{"n_layer": 13, "d_model": 128, "n_head": 4, "n_kv_head": 4, "head_dim": 32, "d_mlp": 384, "vocab_size": 512, "activation": "swiglu", "norm": "rmsnorm", "norm_place": "pre", "norm_eps": 1e-05, "positions": "rope", "rope_base": 500000.0, "rope_fraction": 1.0, "qk_norm": false, "attn_scale": 0.177, "bias": "none", "tie_embeddings": false, "parallel_block": false, "init": "uniform", "init_std_qkv": 0.0521, "init_std_o": 0.0646, "init_std_up": 0.0745, "init_std_down": 0.0745, "optimizer": "muon_variant", "lr": 0.011, "lr_mult_up": 1.34, "beta1": 0.95, "lr_head": 0.0143, "grad_clip": 0.5, "warmup_steps": 200, "schedule": "wsd", "decay_fraction": 1.0, "decay_shape": "linear", "final_lr_fraction": 0.1, "batch_tokens": 32768, "seq_len": 512, "doc_mask": false, "train_tokens": 155800000, "steps": 4755, "dataset": "wikipedia_en"}
Each number is 200 + 20 x the weight over the matrix's rms, rounded and kept within 0 to 999. Layers, rows and columns count from 0.

# q: layer 5 attention query, 128x128, rms 0.052, rows 109-127, columns 0-63
# k: layer 5 attention key, 128x128, rms 0.0519, rows 109-127, columns 0-63
# v: layer 5 attention value, 128x128, rms 0.0522, rows 96-127, columns 0-63
# o: layer 5 attention output (transposed), 128x128, rms 0.0646, rows 96-127, columns 0-63
# gate: layer 5 MLP gate, 384x128, rms 0.0745, rows 0, columns 0-63
# up: layer 5 MLP up, 384x128, rms 0.0746, rows 0, columns 0-63
# down: layer 5 MLP down (transposed), 384x128, rms 0.0745, rows 0, columns 0-63
q109,199,220,159,197,214,179,231,192,228,169,203,225,170,185,184,203,186,198,214,165,170,188,153,201,193,179,198,191,185,195,199,242,177,179,191,194,210,176,188,193,231,212,176,219,192,200,214,181,187,184,209,219,198,188,165,173,201,179,177,216,222,180,155,182
k109,213,209,202,191,200,204,217,209,234,177,243,215,188,188,239,194,222,218,153,176,201,191,197,232,204,202,195,268,211,193,201,224,179,175,167,185,182,197,237,199,187,199,167,195,195,199,222,218,204,169,189,213,212,190,158,200,194,231,188,169,181,200,164,199
q110,181,204,227,197,219,184,201,246,204,212,186,228,170,171,190,190,192,199,225,170,163,212,205,185,192,194,189,196,174,220,200,197,214,201,254,192,213,194,209,194,181,228,190,185,202,228,185,205,210,201,175,186,236,194,232,221,190,212,220,195,193,176,217,197
k110,198,194,202,212,200,191,211,207,183,224,185,214,184,190,182,135,201,187,218,203,187,173,198,217,230,159,195,190,212,206,203,186,169,196,232,187,223,186,212,201,216,218,186,213,187,162,208,196,209,189,172,184,238,206,216,222,193,211,190,209,221,234,212,183
q111,195,230,222,216,204,197,218,185,195,176,197,216,211,224,213,191,177,216,225,207,173,190,181,218,206,200,206,176,180,204,206,204,225,200,177,208,234,213,201,183,221,211,159,203,162,193,236,212,187,204,203,188,201,177,218,196,178,206,171,217,189,205,207,146
k111,226,212,250,203,188,184,212,231,181,190,218,193,220,223,215,233,156,254,182,194,185,196,217,198,205,201,220,207,235,240,181,198,213,192,211,216,191,206,211,187,199,172,191,217,231,185,211,190,228,188,230,161,208,227,206,203,152,209,214,180,177,228,179,179
q112,175,212,208,205,205,188,195,216,206,204,174,211,195,204,210,210,215,208,180,181,207,196,203,198,194,218,167,212,204,186,211,193,216,191,205,219,225,171,216,192,208,194,196,184,205,188,210,209,218,221,206,187,207,219,196,203,178,209,194,195,190,220,206,165
k112,205,198,192,182,205,179,193,211,200,196,225,218,209,216,211,177,222,185,206,191,219,166,216,191,204,181,199,221,197,199,215,191,203,212,212,206,198,195,217,189,210,155,184,191,207,184,221,214,208,192,161,171,186,205,166,215,214,209,195,199,224,221,189,211
q113,225,199,212,202,214,218,197,198,207,209,216,218,222,208,229,194,193,191,205,204,196,226,195,194,206,207,194,223,183,211,207,188,226,212,232,204,208,192,226,192,214,193,227,178,227,193,188,222,204,198,179,173,213,212,195,169,212,194,170,232,202,224,212,214
k113,202,184,189,207,181,219,174,208,160,172,191,203,193,190,167,215,234,205,217,201,217,213,195,173,225,175,235,188,212,210,193,203,207,206,207,186,185,199,186,216,210,206,192,213,203,210,203,162,178,168,221,215,169,186,215,209,216,190,202,147,183,192,224,195
q114,197,188,206,188,200,209,195,183,203,203,166,210,203,208,185,210,202,198,212,211,225,188,199,219,208,199,201,180,203,196,190,186,207,209,214,194,203,199,210,201,200,194,199,217,174,175,201,211,214,202,204,197,203,169,191,208,236,199,183,196,175,202,194,204
k114,213,175,174,200,186,214,185,207,172,201,209,207,210,209,174,199,208,190,208,218,203,222,208,181,241,190,225,202,213,192,208,232,187,222,187,213,215,228,205,202,229,182,193,204,199,176,207,163,163,181,167,202,176,202,205,217,183,178,199,172,223,194,211,194
q115,184,194,213,199,197,186,209,192,187,197,180,203,189,220,202,196,199,206,194,195,195,197,187,207,199,182,189,190,210,194,203,212,154,217,191,239,197,155,194,208,213,216,165,205,201,181,188,183,204,195,191,207,195,226,199,220,229,195,183,154,200,214,202,189
k115,189,173,177,194,163,189,192,208,175,175,189,192,195,207,182,175,199,198,198,165,221,208,189,204,187,210,185,192,194,184,202,208,193,209,199,190,179,194,199,199,194,190,171,230,214,205,195,184,190,222,191,197,214,191,208,202,203,180,212,179,216,195,202,219
q116,215,222,181,198,220,191,220,190,217,212,228,194,212,187,219,212,199,193,207,220,209,208,191,202,193,200,189,208,183,204,195,198,207,175,220,166,180,221,188,195,211,222,232,186,199,194,186,223,215,215,190,216,191,182,200,159,185,217,197,234,180,182,209,195
k116,212,217,214,241,227,199,229,207,230,204,200,202,230,207,200,227,198,217,212,191,210,197,218,227,193,210,207,207,196,184,198,186,187,188,210,222,198,189,222,215,207,201,228,206,199,202,229,207,200,191,218,204,188,210,192,193,197,199,199,175,161,172,182,194
q117,186,225,201,221,199,210,193,191,211,207,203,181,203,218,251,184,203,201,194,196,221,203,179,221,233,194,189,208,180,209,201,210,174,213,218,216,201,185,187,217,209,211,195,178,180,200,165,200,187,215,194,190,217,190,213,192,184,189,196,197,196,221,231,181
k117,206,195,223,216,216,203,201,207,197,215,202,189,193,204,196,204,192,194,199,188,202,181,185,219,229,214,200,198,187,214,197,191,185,219,207,190,185,183,190,225,178,199,218,215,219,194,192,187,222,218,236,176,186,200,199,195,201,181,193,201,198,188,177,216
q118,171,211,233,189,215,202,199,207,205,217,195,206,217,219,201,218,214,211,194,219,215,182,194,191,195,200,236,220,192,201,177,227,193,191,212,233,177,165,200,230,203,181,203,185,204,238,207,212,209,191,212,212,189,175,189,215,229,197,203,178,207,227,194,200
k118,181,198,202,189,240,187,243,191,208,187,217,166,213,200,236,230,206,211,233,206,209,197,214,205,212,203,177,178,228,218,195,186,194,182,216,205,192,193,182,187,194,214,237,178,193,211,241,186,212,187,202,201,181,188,193,178,184,197,181,223,227,170,170,208
q119,212,172,182,182,189,211,182,200,203,216,175,193,217,184,212,184,181,195,212,195,202,201,218,191,184,220,182,208,231,191,202,186,224,223,224,222,157,166,188,195,219,206,199,210,178,209,222,200,182,182,186,183,211,247,218,210,213,159,237,222,208,210,229,167
k119,187,209,232,208,195,198,161,178,226,207,156,225,223,225,198,179,168,179,213,181,222,206,195,195,181,200,187,200,183,181,212,221,234,232,181,203,172,216,188,228,212,192,203,169,193,189,182,211,195,195,207,195,205,225,235,183,204,212,202,194,209,201,226,203
q120,185,208,193,208,163,206,178,225,157,179,192,191,177,235,186,191,240,217,221,203,163,201,177,197,215,214,198,199,189,213,192,234,158,217,212,173,177,193,176,195,183,184,190,188,186,170,174,190,202,201,211,201,237,178,194,211,186,177,185,205,211,198,197,186
k120,200,235,197,227,186,200,216,173,214,195,218,169,196,193,213,204,213,229,206,206,208,209,195,229,181,186,175,186,176,198,175,212,147,191,201,208,191,182,208,189,221,222,188,181,213,184,176,206,223,185,237,191,220,188,207,193,188,232,185,225,188,184,211,175
q121,215,222,184,171,191,212,235,230,186,204,206,183,184,200,214,208,234,224,197,194,196,197,179,197,182,192,181,175,178,187,182,214,223,175,211,192,190,212,162,201,182,190,216,175,199,197,202,205,232,159,195,196,209,212,225,180,201,189,188,172,173,207,196,179
k121,183,181,184,230,211,198,195,246,202,205,205,181,217,204,222,170,243,185,192,234,208,187,206,198,217,200,185,193,205,220,178,196,174,208,208,202,189,169,177,187,208,186,185,184,184,205,186,173,187,165,196,220,196,217,176,195,190,186,177,183,204,214,229,237
q122,204,208,243,184,192,183,201,206,239,191,211,152,196,207,218,200,189,179,206,186,208,190,193,204,223,195,205,171,188,185,199,188,207,183,215,204,162,206,181,170,187,244,192,163,179,186,199,202,230,224,224,218,182,192,218,185,216,225,188,206,221,193,216,213
k122,189,218,203,164,195,182,200,219,192,259,165,161,209,184,205,197,164,190,188,206,206,209,203,206,208,145,209,219,215,228,221,182,204,185,205,213,212,206,177,182,179,209,221,220,196,147,232,187,152,224,198,180,192,215,206,176,196,164,193,197,196,223,205,209
q123,223,211,221,208,200,180,216,211,174,191,179,228,178,190,193,220,184,219,208,208,192,184,208,242,195,210,216,211,210,176,178,226,181,212,241,177,165,203,183,200,218,212,207,236,224,218,161,182,225,212,188,179,214,190,182,152,234,219,162,204,194,210,194,207
k123,227,218,208,198,216,199,197,190,203,187,198,215,187,211,228,218,201,204,195,171,215,204,201,209,213,201,236,186,229,201,207,245,171,179,176,218,201,178,205,180,198,207,175,162,197,182,185,176,202,195,170,195,165,202,216,191,217,218,230,223,210,209,232,179
q124,196,159,219,211,180,225,187,186,228,200,178,182,180,204,176,205,181,161,211,212,233,217,187,199,208,202,233,205,204,169,192,177,181,200,177,199,177,195,234,208,189,207,214,221,162,215,200,194,177,221,180,190,199,224,194,236,169,192,217,193,210,166,174,221
k124,216,184,206,183,200,213,182,224,232,207,177,205,169,217,194,177,201,195,189,168,196,232,172,227,190,240,202,231,188,147,197,205,190,206,231,193,204,217,233,208,191,179,201,197,194,186,178,220,175,222,199,206,209,173,183,212,188,192,220,223,227,176,178,245
q125,194,201,154,176,185,174,201,168,192,178,192,219,200,223,164,204,195,196,187,177,235,217,190,189,211,188,215,186,207,177,222,215,198,186,197,184,228,200,226,184,220,232,178,203,190,202,200,221,192,219,204,179,193,188,204,187,199,200,191,201,229,215,223,202
k125,214,224,207,192,195,176,237,216,225,171,237,196,181,177,204,230,193,225,161,217,230,193,190,214,193,199,205,208,191,187,195,202,225,186,191,209,201,201,187,198,215,243,208,216,155,156,153,226,203,238,208,205,190,222,205,171,143,186,201,199,176,218,187,197
q126,217,281,204,191,164,187,188,225,221,201,215,193,169,229,218,186,202,172,183,204,160,235,176,201,220,171,189,184,194,175,192,196,202,192,194,175,167,187,170,210,189,233,227,183,224,226,191,197,238,186,183,240,241,180,224,189,217,249,210,191,163,214,221,212
k126,178,205,194,242,174,192,261,220,218,230,198,193,183,194,194,244,201,202,204,166,181,215,185,225,228,190,192,205,240,218,215,177,181,165,220,240,163,187,196,228,199,202,246,154,201,205,209,203,207,168,151,193,183,195,213,176,207,189,184,191,198,221,215,163
q127,207,213,199,211,187,201,183,210,187,219,185,189,221,187,184,196,251,175,166,222,159,211,165,155,202,180,202,192,172,217,195,186,196,176,192,218,212,233,173,244,217,241,189,219,189,172,195,207,210,195,186,202,192,184,195,191,249,191,215,180,213,222,215,177
k127,184,235,191,217,192,167,188,189,193,220,170,194,218,206,224,210,201,173,180,216,169,235,156,150,197,195,198,161,202,196,222,220,199,150,182,183,215,207,205,191,168,220,225,170,192,175,221,227,219,176,181,231,212,208,205,198,182,191,188,207,218,233,219,185
v96,190,224,181,201,200,192,214,193,205,214,196,202,220,181,181,194,205,216,197,192,191,206,167,174,223,198,231,172,229,200,203,172,206,174,157,221,164,187,156,207,188,219,180,192,173,199,159,202,207,201,194,199,184,178,204,190,192,167,198,191,200,232,204,170
o96,223,188,171,191,206,187,207,236,209,195,202,194,208,210,233,196,232,208,221,235,181,176,215,184,211,228,183,187,216,233,204,225,199,210,218,205,183,193,227,190,180,155,211,211,199,207,233,205,186,207,181,203,201,218,181,201,197,213,206,182,210,203,199,211
v97,238,171,194,225,210,223,195,177,188,180,245,215,221,185,219,184,179,183,178,197,190,206,256,192,208,184,202,216,211,166,191,190,215,174,205,193,203,184,227,181,211,150,216,169,161,219,220,232,205,192,165,190,194,171,198,178,166,193,164,181,240,208,201,189
o97,208,210,219,200,181,190,218,227,182,177,164,175,196,215,155,205,196,205,181,203,166,208,188,207,194,212,170,210,189,193,222,203,210,204,186,148,202,213,194,186,204,193,193,244,220,186,199,239,255,172,177,168,206,223,191,201,203,171,224,204,187,199,198,186
v98,217,200,207,205,184,233,215,221,182,214,202,166,185,176,198,201,186,185,182,152,212,191,207,225,185,218,206,192,212,215,208,222,178,192,227,184,235,176,206,198,180,195,231,187,219,207,181,164,178,202,179,215,192,181,185,173,186,179,214,224,177,204,136,193
o98,169,186,177,195,214,196,237,203,171,168,170,238,180,205,223,224,213,218,225,178,193,203,195,167,227,171,166,227,204,217,209,209,202,173,222,179,215,219,201,206,178,203,191,205,195,207,193,171,185,173,171,171,182,185,192,241,193,180,212,195,229,183,210,153
v99,206,194,175,196,214,204,205,161,179,205,209,214,189,201,243,197,218,236,195,162,188,166,190,237,186,221,165,200,179,160,177,204,198,195,203,207,218,202,215,191,195,210,224,196,242,221,184,192,209,214,215,212,191,188,227,236,243,251,204,245,210,196,184,180
o99,239,214,211,190,222,212,202,209,206,238,229,204,205,178,181,244,201,193,204,206,247,192,202,203,231,163,209,202,151,198,191,215,174,196,193,218,198,187,205,212,186,177,149,177,195,182,202,190,199,200,201,191,206,181,183,203,227,226,189,164,213,199,202,223
v100,217,197,174,207,193,179,210,193,184,184,214,195,212,189,196,204,229,200,221,224,167,193,209,170,195,204,199,216,185,201,226,168,212,206,161,179,172,217,175,164,218,224,193,236,176,205,175,202,225,172,177,214,177,189,197,243,210,164,219,206,170,186,217,212
o100,177,194,164,176,212,231,213,210,200,233,203,194,179,235,191,193,190,179,193,222,215,213,177,213,187,190,224,192,211,209,184,197,213,206,212,214,203,234,193,196,166,213,226,221,183,204,219,220,171,219,200,191,225,199,203,179,175,203,185,195,210,196,205,222
v101,190,205,165,205,180,183,184,221,210,196,178,151,174,184,206,226,225,178,182,215,189,214,179,193,197,213,165,224,210,170,210,199,221,218,188,204,188,201,223,191,212,216,201,228,216,196,198,207,183,212,225,177,223,165,213,192,205,190,214,203,187,190,231,193
o101,206,215,198,203,205,200,204,179,218,229,203,226,201,195,208,185,187,209,213,196,178,186,169,176,187,190,174,168,205,238,197,194,211,220,224,202,215,233,174,215,200,181,198,208,218,207,196,245,175,225,216,184,192,209,215,219,204,205,189,194,203,172,216,239
v102,205,219,187,204,200,194,198,205,202,185,204,196,182,219,168,175,200,206,183,195,201,165,230,202,237,230,196,184,216,178,232,206,203,193,230,240,194,172,204,198,216,187,195,208,190,203,172,195,192,216,170,216,216,218,183,180,210,199,159,209,188,186,199,196
o102,207,198,208,218,216,189,201,217,214,231,198,214,220,192,224,204,215,168,220,174,205,199,202,183,203,192,177,214,195,185,196,204,169,182,190,201,176,198,216,213,185,211,202,186,222,228,232,214,200,208,184,209,185,209,157,217,212,206,179,187,217,207,190,207
v103,208,215,247,182,199,205,178,179,199,209,214,223,180,173,188,212,194,220,192,209,211,217,186,208,220,195,200,207,185,227,170,214,178,184,194,204,189,179,195,191,218,217,220,182,210,189,212,215,224,199,233,198,221,214,212,195,200,190,195,213,196,206,197,180
o103,203,208,189,200,172,205,195,189,193,197,192,172,220,220,221,185,212,197,196,180,207,198,225,196,201,218,203,206,194,189,177,161,208,202,199,233,209,211,172,227,206,180,176,188,182,189,221,189,215,230,201,209,199,210,180,222,180,178,233,216,207,195,214,203
v104,195,204,228,209,186,214,177,170,205,193,233,182,239,214,188,220,192,176,227,220,211,199,191,179,169,226,171,152,213,208,234,130,215,213,211,184,195,209,166,201,178,200,187,233,195,182,226,203,199,226,166,213,207,201,174,231,213,192,181,194,171,233,208,155
o104,223,194,196,184,214,232,211,187,207,189,226,200,188,230,190,156,212,199,206,211,182,237,201,196,197,173,206,224,222,185,177,203,215,188,203,182,233,187,189,158,210,203,201,207,182,236,209,213,199,177,218,200,206,194,203,187,172,176,217,197,219,179,220,225
v105,228,232,204,194,153,179,175,200,168,199,159,193,235,163,254,168,214,191,250,226,204,194,129,199,228,192,164,176,205,181,199,213,144,230,193,218,182,203,221,227,159,186,213,191,223,226,170,197,218,220,197,203,201,173,254,216,191,194,187,233,204,207,175,227
o105,201,188,173,184,175,242,178,204,207,208,239,185,206,178,202,197,191,223,189,148,226,191,171,204,185,196,212,181,150,200,181,204,233,182,188,175,180,185,211,162,231,149,193,201,186,238,219,209,152,212,194,234,152,235,163,180,199,256,215,196,218,201,245,194
v106,190,194,176,188,195,222,169,219,208,209,195,166,221,201,220,215,228,199,179,207,213,216,197,215,194,219,159,220,228,211,189,225,200,204,186,226,205,227,245,186,200,160,182,181,224,235,180,227,195,219,200,208,204,204,226,189,203,192,183,195,207,185,184,213
o106,217,213,200,208,177,196,188,183,231,189,219,206,201,190,193,229,216,195,190,181,182,210,174,208,206,201,210,200,198,154,206,178,203,198,205,194,221,207,187,197,211,208,195,211,213,165,187,193,181,186,212,211,192,171,222,192,236,227,220,200,218,244,203,220
v107,201,188,209,198,195,219,188,191,209,212,174,218,191,212,155,225,199,230,217,185,182,161,198,205,200,229,206,210,240,173,210,191,207,207,194,213,183,190,216,156,218,183,217,232,218,205,186,164,202,201,205,176,184,193,210,177,234,181,182,240,197,193,190,177
o107,196,201,180,191,209,169,191,180,246,157,207,190,195,231,223,207,202,208,222,207,173,217,227,213,225,151,224,185,224,218,201,209,185,185,218,178,213,178,193,211,161,216,185,181,184,200,213,210,177,184,179,217,192,188,225,216,205,208,209,209,196,202,199,231
v108,189,205,214,190,190,192,162,149,222,184,190,218,219,197,202,227,201,200,202,219,210,248,201,222,232,175,177,189,210,212,172,188,214,194,201,199,168,193,221,225,207,182,156,186,222,205,159,190,183,189,246,190,232,256,198,184,176,195,211,221,204,174,209,196
o108,214,223,181,186,224,176,173,221,253,192,200,182,177,202,215,179,199,190,174,189,168,230,209,175,221,194,172,192,186,198,188,175,213,185,200,213,234,230,189,199,210,217,242,268,204,206,212,188,236,241,191,214,210,193,198,199,190,240,197,204,165,197,199,208
v109,180,188,183,204,195,183,186,211,209,214,165,199,185,202,230,216,184,225,211,175,234,212,207,205,200,180,197,254,222,214,221,221,162,209,228,191,192,219,213,200,210,223,221,173,200,178,161,210,179,201,195,193,213,191,209,205,217,193,241,227,190,179,194,199
o109,202,189,207,172,197,215,187,193,204,178,215,212,215,221,189,209,187,202,194,189,212,174,213,201,209,198,180,209,197,185,211,214,233,165,193,220,193,238,211,198,224,199,163,231,189,194,168,186,161,239,196,210,206,175,191,222,204,211,198,173,182,212,221,213
v110,199,227,201,208,187,213,193,214,197,214,210,189,235,184,216,195,209,195,185,188,198,196,163,247,193,183,231,215,225,179,196,182,214,205,184,173,188,200,190,229,183,202,173,167,181,245,191,220,175,211,248,181,169,208,201,173,202,186,196,200,185,182,173,195
o110,196,218,171,162,200,203,215,174,204,219,165,198,185,196,210,187,198,206,210,178,211,210,212,186,214,228,194,194,186,190,220,180,206,162,202,213,182,195,188,173,174,190,219,200,219,206,197,177,180,206,204,204,209,220,227,227,241,209,205,205,159,186,215,215
v111,188,203,156,215,213,201,220,237,187,203,202,216,205,206,224,173,214,185,176,197,184,216,195,233,222,188,201,192,202,202,173,171,183,235,211,204,190,221,190,254,183,193,209,233,270,176,195,206,229,221,219,230,195,187,228,229,194,216,200,214,222,206,178,214
o111,216,187,250,164,192,225,195,182,196,224,201,199,172,164,177,220,206,192,223,192,213,187,186,200,215,229,178,223,192,201,180,209,205,190,182,190,212,181,166,191,208,197,190,133,177,216,206,194,220,207,207,212,205,204,151,187,187,231,241,173,168,217,184,202
v112,207,198,212,197,184,207,175,201,174,191,195,168,185,205,197,187,180,209,203,196,191,208,217,160,173,196,193,184,216,227,185,210,195,173,189,204,204,226,167,170,215,212,199,176,165,200,219,191,185,163,200,226,206,223,161,175,187,189,209,219,198,204,193,187
o112,178,205,194,181,200,198,218,203,214,211,196,225,220,214,195,185,187,217,167,233,197,189,237,217,170,217,209,201,239,167,215,196,179,202,185,187,196,183,189,203,199,192,192,238,190,183,230,176,184,225,191,193,221,210,216,215,170,181,177,198,190,212,199,205
v113,202,210,218,202,220,190,197,184,189,203,187,169,189,200,206,200,211,195,220,200,191,192,185,180,194,188,191,200,198,201,164,191,212,180,223,199,223,204,180,181,221,193,218,168,204,221,194,199,192,228,204,210,217,241,204,215,215,190,231,217,229,164,183,185
o113,239,175,173,187,201,203,203,210,240,207,217,210,193,207,206,199,185,192,195,204,216,199,207,236,206,197,184,175,195,182,195,210,174,185,201,217,210,200,170,217,193,222,187,198,241,163,202,195,185,174,191,197,174,191,190,175,202,207,190,200,173,202,213,173
v114,207,208,165,199,213,205,190,190,192,194,193,215,178,181,203,184,207,198,214,196,180,227,173,182,209,215,220,184,181,209,224,184,223,221,199,183,187,207,213,170,175,214,196,223,173,197,197,213,191,186,187,194,168,195,196,211,236,219,227,217,207,218,198,225
o114,194,182,193,229,208,208,193,207,177,259,213,159,194,194,213,185,183,200,162,220,261,176,154,175,194,208,218,182,218,214,194,204,188,178,177,199,202,189,200,193,225,228,207,161,177,207,187,195,223,179,227,209,179,182,197,189,215,208,207,190,208,216,208,209
v115,218,219,231,230,185,182,200,178,201,194,195,197,174,219,205,215,198,215,180,212,189,191,206,217,199,219,210,212,209,195,229,221,234,235,183,173,184,231,200,188,163,212,218,205,250,202,202,198,200,190,180,182,185,204,199,192,192,222,172,191,185,185,194,181
o115,170,230,202,174,214,181,209,193,176,203,208,197,198,200,198,224,199,214,222,217,213,229,199,172,195,145,219,206,186,205,175,205,200,179,233,200,202,197,200,175,210,212,203,196,186,189,179,198,214,195,180,205,179,200,193,189,201,198,217,221,194,198,196,197
v116,213,226,189,224,199,233,189,197,149,193,209,189,189,188,193,223,195,172,208,190,230,220,208,227,213,191,189,202,182,198,233,224,220,213,199,206,197,203,190,223,198,184,248,217,227,233,177,223,219,198,165,196,226,187,189,177,186,224,230,174,196,212,157,215
o116,180,216,181,219,196,204,201,181,204,256,184,206,236,222,182,203,199,159,205,197,214,183,211,160,244,191,221,206,192,196,200,213,217,163,202,175,179,212,192,197,215,199,170,187,211,217,215,171,208,180,203,165,160,202,200,219,208,211,196,198,226,228,200,170
v117,209,205,213,205,235,196,241,163,187,180,170,209,186,198,207,211,177,190,231,183,209,209,184,199,178,168,188,202,203,211,214,188,197,199,198,172,214,202,197,200,190,243,211,166,206,183,183,198,238,229,192,194,190,160,210,221,251,207,199,180,180,224,180,198
o117,190,177,196,229,265,227,170,186,199,209,218,199,186,175,193,176,198,183,220,174,206,208,188,176,212,177,190,213,167,237,200,196,200,204,210,190,228,137,240,173,197,175,197,222,179,185,156,181,209,161,193,188,208,214,195,227,201,200,222,228,195,189,217,204
v118,207,178,209,164,196,191,196,209,175,212,195,213,209,194,222,238,226,206,188,229,184,211,179,208,186,192,208,161,214,182,193,201,210,182,204,171,189,176,204,199,198,199,223,194,211,237,174,221,173,186,245,198,186,215,241,176,214,200,219,206,213,178,182,190
o118,206,216,202,204,207,185,194,184,252,220,206,228,189,199,217,206,177,186,215,204,181,214,183,193,226,202,168,203,210,190,203,176,177,188,206,194,199,237,206,195,190,176,201,204,206,206,215,183,187,226,201,231,217,180,202,200,185,236,185,195,161,202,190,226
v119,222,187,175,210,207,199,214,194,219,175,212,212,203,164,157,173,204,219,175,196,186,210,176,202,215,214,235,146,218,198,193,200,192,216,174,212,199,193,172,210,176,197,198,212,181,226,174,188,180,192,208,193,193,231,223,192,171,185,198,209,222,204,200,202
o119,230,175,204,206,210,211,196,199,208,215,182,183,174,207,214,200,220,188,196,242,180,169,201,225,183,215,194,189,211,178,208,210,206,193,208,205,209,205,229,159,188,212,221,191,215,209,216,171,211,210,202,206,213,175,208,202,220,237,206,203,195,191,177,209
v120,235,192,219,166,181,204,196,168,178,171,199,238,176,178,221,243,197,185,208,189,195,224,185,176,193,259,229,165,229,205,207,163,185,203,196,199,209,206,172,210,187,209,143,215,183,214,193,206,224,190,235,208,200,163,223,186,194,206,235,168,179,211,222,192
o120,191,204,211,204,212,203,185,234,224,214,202,189,195,209,186,158,212,216,187,209,180,183,199,183,221,186,193,200,212,201,182,206,191,198,194,188,224,226,220,180,183,166,229,189,151,194,208,214,191,215,267,192,206,202,178,224,166,218,225,209,167,211,201,198
v121,245,182,207,187,186,200,216,202,187,189,205,230,199,232,212,228,179,232,204,233,205,197,221,215,172,201,196,199,167,173,168,206,199,228,185,190,209,205,234,226,218,211,165,204,228,207,213,216,160,173,242,195,210,162,184,216,195,207,189,196,220,177,177,213
o121,170,214,227,204,196,207,188,187,193,204,224,227,201,186,193,195,185,178,164,208,193,192,195,169,252,194,188,218,166,202,167,219,180,179,169,223,171,231,200,206,230,209,213,190,210,202,187,214,237,208,201,189,195,216,198,193,224,232,199,191,175,169,193,199
v122,202,225,188,222,176,202,179,146,172,181,219,224,177,211,260,199,212,201,209,191,231,207,194,177,201,196,177,204,195,224,211,199,216,192,217,168,180,216,164,225,186,198,156,212,187,177,184,238,191,191,229,229,227,200,174,200,215,186,196,140,199,222,241,210
o122,195,202,216,213,202,186,205,217,201,193,216,196,212,201,192,162,223,188,192,218,192,183,200,219,183,212,199,228,196,220,172,188,210,206,210,193,247,237,170,190,196,173,239,203,229,224,188,210,217,224,200,179,187,189,216,199,181,224,170,216,201,226,236,176
v123,204,225,177,205,199,198,210,190,196,165,184,190,222,199,214,224,201,189,231,210,180,206,217,164,190,205,207,207,191,179,203,179,186,172,209,168,212,207,187,217,213,183,216,207,223,197,179,212,215,182,212,177,188,207,199,183,194,189,189,212,164,206,190,218
o123,190,206,184,176,169,170,195,181,214,220,213,192,193,233,165,162,190,174,201,196,184,236,169,207,216,205,181,185,222,209,204,189,206,214,215,199,221,189,191,167,211,208,212,214,206,208,190,179,232,212,200,213,214,210,192,224,176,196,217,197,208,206,211,212
v124,201,222,191,196,214,182,171,186,228,218,180,161,210,225,170,243,248,204,208,179,206,216,171,164,206,190,160,216,238,188,191,227,205,209,162,205,204,226,214,180,142,236,181,207,201,181,153,201,212,229,243,223,194,191,217,211,216,180,220,209,202,195,198,210
o124,225,222,188,234,218,195,183,231,207,218,236,229,184,208,246,197,200,206,196,201,204,174,204,201,187,199,209,191,208,192,227,175,212,214,207,215,204,214,209,193,219,196,202,189,180,207,193,180,168,201,196,208,199,190,228,206,211,210,218,197,170,235,185,217
v125,206,197,158,160,188,199,210,218,221,250,207,206,228,182,200,210,177,235,224,190,210,205,194,238,204,244,202,185,209,173,177,211,200,203,173,223,188,235,212,194,201,226,204,191,235,201,204,187,204,218,185,207,198,220,220,175,197,186,191,217,236,203,173,211
o125,188,186,195,212,214,200,217,199,212,200,185,206,202,193,214,213,187,190,202,205,213,183,200,188,224,212,199,204,196,213,197,194,209,195,191,207,215,209,227,187,219,176,205,177,176,202,218,220,195,198,218,205,170,189,207,179,209,218,179,217,207,208,221,229
v126,190,197,203,150,213,220,243,200,211,178,207,200,161,219,192,189,184,231,214,214,198,190,184,208,206,207,210,185,160,172,168,235,214,184,182,181,203,218,197,177,209,178,193,208,216,199,200,207,239,176,195,211,215,226,204,217,154,214,219,192,231,186,202,176
o126,199,197,210,218,207,223,213,232,178,225,212,184,221,179,223,183,221,209,160,212,211,179,234,207,223,226,213,206,208,221,206,198,197,200,174,226,197,221,208,218,180,163,180,216,190,194,221,202,180,182,219,202,181,198,163,181,185,199,206,214,166,205,171,194
v127,194,177,200,205,215,171,216,215,216,217,187,220,260,176,220,222,204,194,187,220,183,190,207,177,205,214,189,173,218,228,175,177,150,160,192,215,224,194,215,201,231,201,213,198,186,196,190,189,226,163,242,190,174,222,213,184,216,180,158,174,181,167,211,178
o127,247,211,202,186,176,192,180,185,206,137,205,175,152,190,196,203,201,207,210,212,167,226,191,204,227,200,170,190,182,172,209,176,201,208,222,191,205,183,203,168,170,202,177,170,203,180,205,153,217,234,192,206,161,191,204,196,203,173,183,204,224,213,222,208
gate0,184,222,198,208,197,219,184,188,221,160,221,174,181,197,179,225,222,199,212,194,245,178,248,200,178,191,222,192,222,189,235,208,205,184,214,212,187,192,187,181,203,169,195,220,198,208,204,175,239,202,205,169,184,192,210,219,205,198,183,228,232,200,166,198
up0,190,181,188,209,202,170,177,176,211,204,198,163,212,188,218,188,187,212,196,200,169,213,174,211,201,221,181,166,169,178,178,209,204,207,188,218,215,190,246,232,198,212,194,219,220,171,197,220,189,197,213,232,209,250,202,202,227,199,179,180,196,220,225,218
down0,189,212,184,202,245,217,184,223,188,190,193,206,172,174,156,197,198,177,234,229,216,170,209,199,220,195,204,197,159,214,199,222,225,178,215,195,191,195,211,211,181,186,183,208,191,220,190,195,245,188,188,203,206,221,210,210,229,169,202,229,191,208,205,176